Part of a small language model's weights.
Size: 13 layers, MLP 1152 squared ReLU, 11.7M parameters.
Architecture: rotary positions, no biases in attention or MLP, embeddings untied during training, normalized queries and keys, some layers without attention, local attention windows, gated attention, exclusive self-attention, value embeddings, hashed n-gram embeddings, an embedding shortcut, skips across layers, capped logits.
Training: a variant of Adam for these matrices, 522M tokens.
Each number is 500 + 40 x the weight over its row's rms, rounded and kept within 0 to 999. Layers, rows and columns count from 0. Numbers have three digits each. The size before them is the row's rms in percent of the matrix's.

# layer 10 attention value, 192x192, rms 0.127, rows 174-191, columns 0-95
107:484585488512466523460553576504470504544474547524549482492487575554519560463540507509493538498508505430535536490527520542429476502463444486477549526576514401477524507474455469573518468520515473493545463550544491483455457492449514557433625521491564484511497445496405497514582470478479511497
083:486478496561534509517507466535490464458539541528525456484551506498501554440497415520470443579453469452477470476486497455568492481495508522458443495458499501430499508482546559483566472467448387505447524481546541567511454511452495477535487557529569506506350461450577514506540546468498423519
097:539517487487550495392542473512504487606478437469529476576458517567479467551377511480512484477496566457547451412481542479547572523524511518463525413494533555491565502527453540437472469487587478532558495458521489456511495552492503561498498507472521521428568511502441470502498535515548514500
105:491509492486482498512500462505495535553496479462430577526504509512444478501546534435471530447544563566540548513466472496466514497531518558498538479533494524551507516576483463509471556502479504498508435520500464505514606496500504472458510460496433523501544515528497548493418444496541559459
097:512545513512529502538501478493516541513535528516527496400572477559468498490480495556442454507503502492504573478452528566548460507510488497548509480460468550506480513483547484494475483517464426556492490481495524510523493474459547508489560402449515500503506522471538469479424472470392390552
091:554442530464513433426466543488552484494488508589453510500473421461442463476511509518498499493496434466515519493496508448511463551539495500475537483512567515462487490580477476483466454568541447500503509489525502450529543464469509477506482527542501546397532423485551506517568499453457472459
096:548485485516486443549528519480533464403462593517524513478449532563473553495593530501453487497529495486505544528476505462437456517443488492463434530614474467503482525508484522581429466554498548460450455515506538592486475502532436510567527506606462555616502503491512476508496480492449554495
102:511441494513526424504517534476519499417431467508479477520424518498469558500579557491479529489574468453488526537441516481409464508415484531500451508553438421475494522524490439595483448549481480436548489468482535507506453475493466569479475475499527505533529474468505445495542516484480571546
103:478503505521551459520553472495478506473495527486441503514497530523473445552488545549547479484564514483464393524499467571492425524426475509528520487556433469453536512469585510533519479421462528530451511491527477482499486489558511576451491524560481460582477529503478461511511444517501474489
097:519450479475543508518535505497527496370502519491477516451488515472530529485467569491528501468516530496514433500559492434453531486485544501471438529542487503481496514534520585502460487419520562483556518501510461492494503488500460501547457580577505584534475514538483501571528502542492509479
090:511457501495464491586515509504501490509476481499585452507472432502495512467492497543528493543505409567470496499494456417525496516466527511500485532514537552486516509468494608493478506470542478474444576505534378515513487503535452494525462538485563422480484535502464523521511465491512577507
106:480562492580472604564505486510513457514478517504560495519514551563471522431492466467533424533528518545500547484522475504505493518511464468508554497395461502505474515477578535554472528517502520489459522605412480499501474512543462497484555515475410556517459496530452537491450428493509453446
089:482548496564507521568560460521460464459465445494442579457554584555453521429492470434531549516499546489448520508533508509484576523519489501514511497461456379436483497502482545535553530479500504496405546532453455546526482532523452480459514517534479525595407502512449526471434523505489571475
104:473481479490475574508487509500507459469496514493467617534533561490485507464531496422515438490512571545500439482558521502497574531557508429485553440483509510481475504540500553500451515462532525474533505542501409516486540500493472409534465493521464599517482508556460512505466559527563576441
109:463492509443550483467495478518524535642463510506428501540441534527506476546458519474495538444535568556510514503464536526503520538504471502485544457492520540564530506569414443506458499500543495525592424432509510414506488479491515570473419491472563525427548487521401429465463523516536507584
092:470481507515458509560436497498513499473500554508471402480509499528508496468537464487449390584495477547489518507507518540449467501455470429506526517459443521461484516527398462533470495543534538544446477538463480522486498492559467462499537475522499598542495539425560464533443533507496556514
095:474499497532495503507531521529429505482471472510486574563513557522548542435572453463536513546498521547490473512554477507418558507532505518519515533557538424490481516485499535565562486502499429432556501527503497563495479481501510482461538593506565572485485481486514546483463504473530449405
086:516488488497512524558548519514464493490506517461551526535521580550507492535530455490578455470518542459493392546547457489563557494453527445468489488560488441437466495478489525526552514492553509500433552483503467569500519498515536532507506573529491536527418528492407426527488541519613488504
# layer 10 attention output (transposed), 192x192, rms 0.0878, rows 174-191, columns 0-95
103:487449482478513468457476534448433511508468528493508461559486500522530541535487482572534507524488562504460477565581447474498515556442477518467487487518470453461551437497438495506543465520522527438540491480471461470563497434515478490491471523417539512494488518481560488450432464430481542553
101:556519533513527472453536492452543552539497507513457478483509489514501504532526554535507473491464514543515486468496557512489555439477426507534510371467542461564550582602476469579508464545458539450481474550543568551433468528559533478476528498424501481464536471516457537462528453455497511561
096:613549462538525435463468514495492544489475430480589490531439517444569511504436506428502480556439448473446514479470456441511486532503532528469472521502436528499490526412482555480495410530510520407505554503538455545552498501481437493512524565484546465464551480424459574492486539545442497576
103:511512459490484544475549509522553521495541491499527571517471580473507468477516465451519451459483498475528507469517444500431488450487422437511412488501499520521448577427537513595545577591488519548526497514471456452522516525493494552469479446510448533525475501405592452508548542493570486465
107:460530512529467539452502510495515528515529496562428540582511517408359488447458456523463440475427441553438537466484426525526520491452529508500515514538503449512518531556564455517482500465419525473469450542486500483544490484539470438547529515469474536491484559526528526427560512473485449470
102:516491496503561455444503479539527478493501504469518599439518516492498533484502524509509479510522467573463471541498528535573551446473546424450478436432500570466527496536518561426418509560494444539430458515471433535492505530441461400488499439566526457465534512459475524475470533478522490453
096:458455431524501507413425529503490521486549484491438420506423500539480459531479508448526496474542558501473551508469506475523507569480505541482403532584573522581470444469479474477519558490441455485622551491500540465534543542474483570475461530528472465512478455419516456546499482465523488483
103:514467498470510464450469484468471454513490484502477481540490525509487462469522445548513586511481576579506500550489517515487541529510531509539449548515444505508510412474456446467526550500513467521473499487512510515542483490503473484443532529445553467530541473483514512530494472458507472538
110:495560540513453444491507443485469482466448485474468487568493529511463430555574482491533523466577503546420515533527372516484536495486508542427536432459451491466517470562506503493492462443516548438506454600498502484570464515470505504492461533523468487540479539541436443464498503493499461543
098:527482455457437494485510461405438527437496476381489466466560450510509573486499596561513499556555507511405527481548540501447546499518513492539491451536545522503557403511446553486493470559490473522592553546516562518537474536454513474468570496538486515547526466499588475480581449492535458439
096:451481485475444513498462490562453433505523458542521490543482447446473525487508483514490470439573559511412550493523524413456494432513461516488423573501521500501509527458480533452461520516569523502510493468524487494412495497549498508551437487530546580505542584539448508488423498512529509464
110:541515477542517522494547516458465447548487509494522500478504514508513480558495498526497424502535502535518551489512533521495444466460577435477540445513488549487414533428592561555459427467482534540512505495483512539514506421488546492483558557571420486429496469461434509516533464472530472464
101:441521549522539577428515454504489475477483459501502465543513538472547477493565498468502541520555486502538502537558489554481505519522457479511584427494531489479433557474552539472516464528529509514489470496567505499439412429535551497484557498519496504549482486567438430520519476480612464486
098:547482490454470526533528486437513500506496483481563523508519534504541504505546507492548473500527531517515433502501552519431470454501394486520535496582543517435459558451513518445463536546481516480558452582520504432496483507484490479492470567578563423479470409479556442521496422519538461484
103:476562465498424480475548457500474484451472477454562468503463468521515536540416441467471489490482440482475471532535395449555544406495510551547468543514503473527474563520566551494527438464462461478541551491513461469534412536491487440482488608431529462549430491473481573526467505459505462561
105:493497469462491567533528461419508492475513478485483414486517507500520502492401530476550487478508566456523481521483460496503520492538412484474558476566473547447516594543514523469452547511498471518484523531426535475489546538541588525436455552465471475430432569527459432530473429477502516496
103:445521509466566527484544552429479514511519472505554491478533524511526487584516546470573483517465484470508513499546564516432568484611473424517457436495482515501448443446478528518480502523549442581475457492591549498454478519492552565453536494523533548486494513553481495487570462485513488413
098:452511511492504460519499537559515436539448449420467573559482481453548406475491522546498517538467508411518526547469506451486566488521544452445517514561481510546507472406544512476497538521514473498527509572611527506525543504534547509491509577426510458517488441526448412487481460457545494503
# layer 10 MLP up, 1152x192, rms 0.0982, rows 0-15, columns 0-95
075:495503515499568524555604542499495498450521579532503429518529491440491507480474493518511603503489518538507455487426494444469510535466527556501536504549534535504441459521489473529490565501426525501490516567562510534524505510490557505587514492572508536612456419425462456457448525478446490480
097:565487445512589484467445583458451479573500504473471484540552492517521487545486502543429557526529480533539455514468482510531610484529489553485469466562444505466483529471476497480434524509544449504467563487511457531517473565449521491477535571480550497455535475499518543498516512478451497530
095:540520488518433474512480515527461523548454464499512569427477467535419493534506470489462487498503592561475486579471497444481529498516510516506496530546450429461505489442484478571438468500427412518428475581495484495506550553480491517483527522545519497605497425429546533514484487488504508491
100:519556498560574497474571492521488434453473456470515593502519533489537516554441483453460477557512555544514494462574502491493564562453526505505522484468576491503530513482516513472487567524474395464509481472499471445548500501511457596445531511485496489424506484419502440501418430491550536445
093:505480523504592452542510580571465453466550467527474511451541525492479556488470466514552545553424439514529527562521464504507484541489522494509503473493497503490453544553531567421524449543477473559424500491507492507550451457479511443487483493566529520468529423452508604507522473512560506460
101:614555472466480511457508505477558469516427562527432509448540502507545507457527467489467567452543548475387498512515489490526490528505548557489545449515501561464471513461448505519519432545494491585439479531535470509530527462533390493475506535566485477467504454541553578485529533462496486459
098:504505495462502462471563489538479515500484592543482470505440550457461526502395499474549488502419512558517470491523531539492536520542467505457465527435531503490572497510443563435486474505505546499493553469513476472526554489489553552551554578525500470472534475501446523427481554493497484473
105:461493493576510573465529491591471464446507516443505461471496568513487532545465443539499581511382482460523506502507566527452549527508526491504483418459473517499484520515517504444430462524490439497500508441469526539467467562510466530486542570469540480543440487486564488540476476479500557554
102:467568492523516542567487509505517479527539619461439485472523562511508506400482484543503539512409521509483514489581551432427421447378485487510507556538568460411504519468492562480482512455541577561511518553477512546509462507521469499499493496520499545463482532497551435478512483475521500477
113:465495518511495485565533553430615454498508499508438494410540562457411501415500469548462499521466519517427464512543559493540504506495579564513488488482461521487462482535465564463533481512481441598499548575507515486529485494546527502508523517527492513606485532499533535520459550476408500519
104:521437530496576476494448525594503513545478520472509458492524469516502479559532600447451501490512461513424492531569525502475464528496471468443528477437450560499504516484486559393439506568464478512461520472550468524487499509581489508452523489463474495504461517460498530464468516483483599564
098:502536477539546493488533563502505539443490522471531568560566475528465498507564511423587530549454474519492457504485533513529588528500489512432527489497505473496519536518500510498513463498463525473427523504566523610523522473548537491524480539607455525507490493461518420497437501496478477495
108:500522470490440518470412398541548429613481488422489549407384545479502558450491549567451468511478577489518514532567503491509492558484496516496521451435544519477520475510464476518465566430452491559473533502496467543492539460517484456502418511511494550537485510501492558503520540525435515471
096:556486461458459502467447553560485503450538473470586500542518526547539460526465469554480499468441538510469513464444517542471385561449583543469464439502500441503471533475497553527505490501469478500535544500496490538495497517493499495526499511533546506531503573488549498524407520500565429571
106:497517479517436497532533516475527512508581543540531491547598530520493479466456476459566494448467529545514453401492456417478472508491551474517451445543458428473467496527514495496504469553559554492504422499505451507543530463475482463539454529578496501528504497489549467524509552477594462526
094:493520499467455466487508496559517484492541481540478521447481458494499507385426490480444552456473457477494490501489500427461406500518529544416443444451554518442488505485515462557516590471532483532428561500535538566487535513545504469485554492482462475498495522432492471499432487486563475555
# layer 10 MLP down (transposed), 1152x192, rms 0.0908, rows 0-15, columns 0-95
087:526463506492506476479474545500441562514482525529479497525515485471535498464509495522485464547545508531527490496519558531476533479483485473487494538510486496503474387478561495471488499499512507456538461487461508520486510490504504541483507536490491479474524537541489525527569490492547531463
095:495425502547508488435556514535479484419511492518441527487541563430524564485482513479504563465553538503519569532463561534469453589479493461545498508462477489490515502541543505464524528561503495552534390488493462505508577469488404495480536502434466505525433509550492485500524559477508532511
089:453455472472511484525501552568512497508429495497477500513552521549450493544542501532562569463455484507517525495527551505587537481510492401482433524502557572471469445494500504437512505446429510500534565495465471461564518497515455510510466522519542474498495581501494505471552528523493498552
103:446522538531502433474479476467471483547491487506520520482466490446520437486457584536545525475520559556528572500459471483537527502473419476493526511523530494547532451497512494425580543433495490515541546454455487457531454418511466456520570483484466511503543531571495472523416435504458513477
094:490411478487558507513495505537411522488465494480417550527438511491462513550452485468458477555534514568506453514471517476561499479520553458507496436474511412440482501477468538525484468526466575570533536436427496539463542449475509512543460456506513509562404492549570503494495554535522474481
103:445537452492538537482512371500501457529539488462508462548540504445482515515488524472547466466496520473485543591513492472461566580527535472515447543537488546481454521552456512530517377481513464510499547521448490418530536461456556467506579518497442491406461483418451567547480515513512474472
091:490471593528507496435554524518430496493448511615514459448456468496549455477533508501470586541476479475553504536475438462510408496508480497496469502530445496486495499457494536507563515494508488505472591478550576513415447537563543482566473469460511469537462472555477459528527500472479511444
102:513495490515447484534402481507482483468484443487541552467459566523540465536469519498489465514536541528542511545454487477513426458482574477468459533503501523546458498556435507485467547583451492522527471493484478507563513519473526556482498515557514456511503457482526437506517556548600408477
102:533482576502483534444496477510502524433471487501482531492446496486476449465440520509426531454550445467490478519587557521466480541493472518506457517494517445563482491480534522543523516534611560464514455529534480507539529526492504516500535534546439485440455494518539475468520519464456491511
108:509471469469546523514475493423511522456490513467485470436454513557553410500496484456494522463508467478560437506483558442522455536498499499519482502421446467403476510524543479611469557485507538514512524501505492582571494447496514483497506494484487471491515556553467509500529529485556532560
099:494526516379481466448530494519543498472517530489485513466530506487449602582555509524488472478487439460474518488592556485505520517528510474557492535535548525574474509455530423427475540523458478519518495476475502531487422493533506536495391455531446514498531469508490465528451545524477511479
099:540466476502527450480523511448503529511506481452583564452538419511480527546495497486447495508517407527507549462496539487535556474488449465452472480605547540465596538491519432517506429482560545537541488456517510532510468472476468548582527500544503504471546474483520479507468503532462486503
104:519478549510408476408539459482434479400546513476507489518573576526490537457477430486482464591523503470555486495493509466496481449495473502464468419561573517466521491554527536525459537481509503487482498568500513485506530525501506401556534524505460558514511535533465498484503554550474502564
100:578506502471525541475494526482501541485532528489551465478497534526498487535484474491488512399534509481521572534449525553501494526451511485519556544532411472514488483452526444520452541540441460439494443451492471517492496546559483439480572517565548537498488488498535516473556478529496476505
103:470529480491519477621508544461511506491461511482524450437585508545497546495507506418477439527446461462528508411484536492525589505485537507507512508545532475569494539542473483444488504477518515476451470440451555522495494487581479474573591516459492462462482439537536550546490468497455480559
097:445506509507544506476558473466507496562568457485557527499480506478606393531478532513438522498523447510499602498531483500460502520477454460525504490459590615490450605463480464530525399501525519556491541415468531510438525452484512576516466550452486483436545463454494475525513433498559495450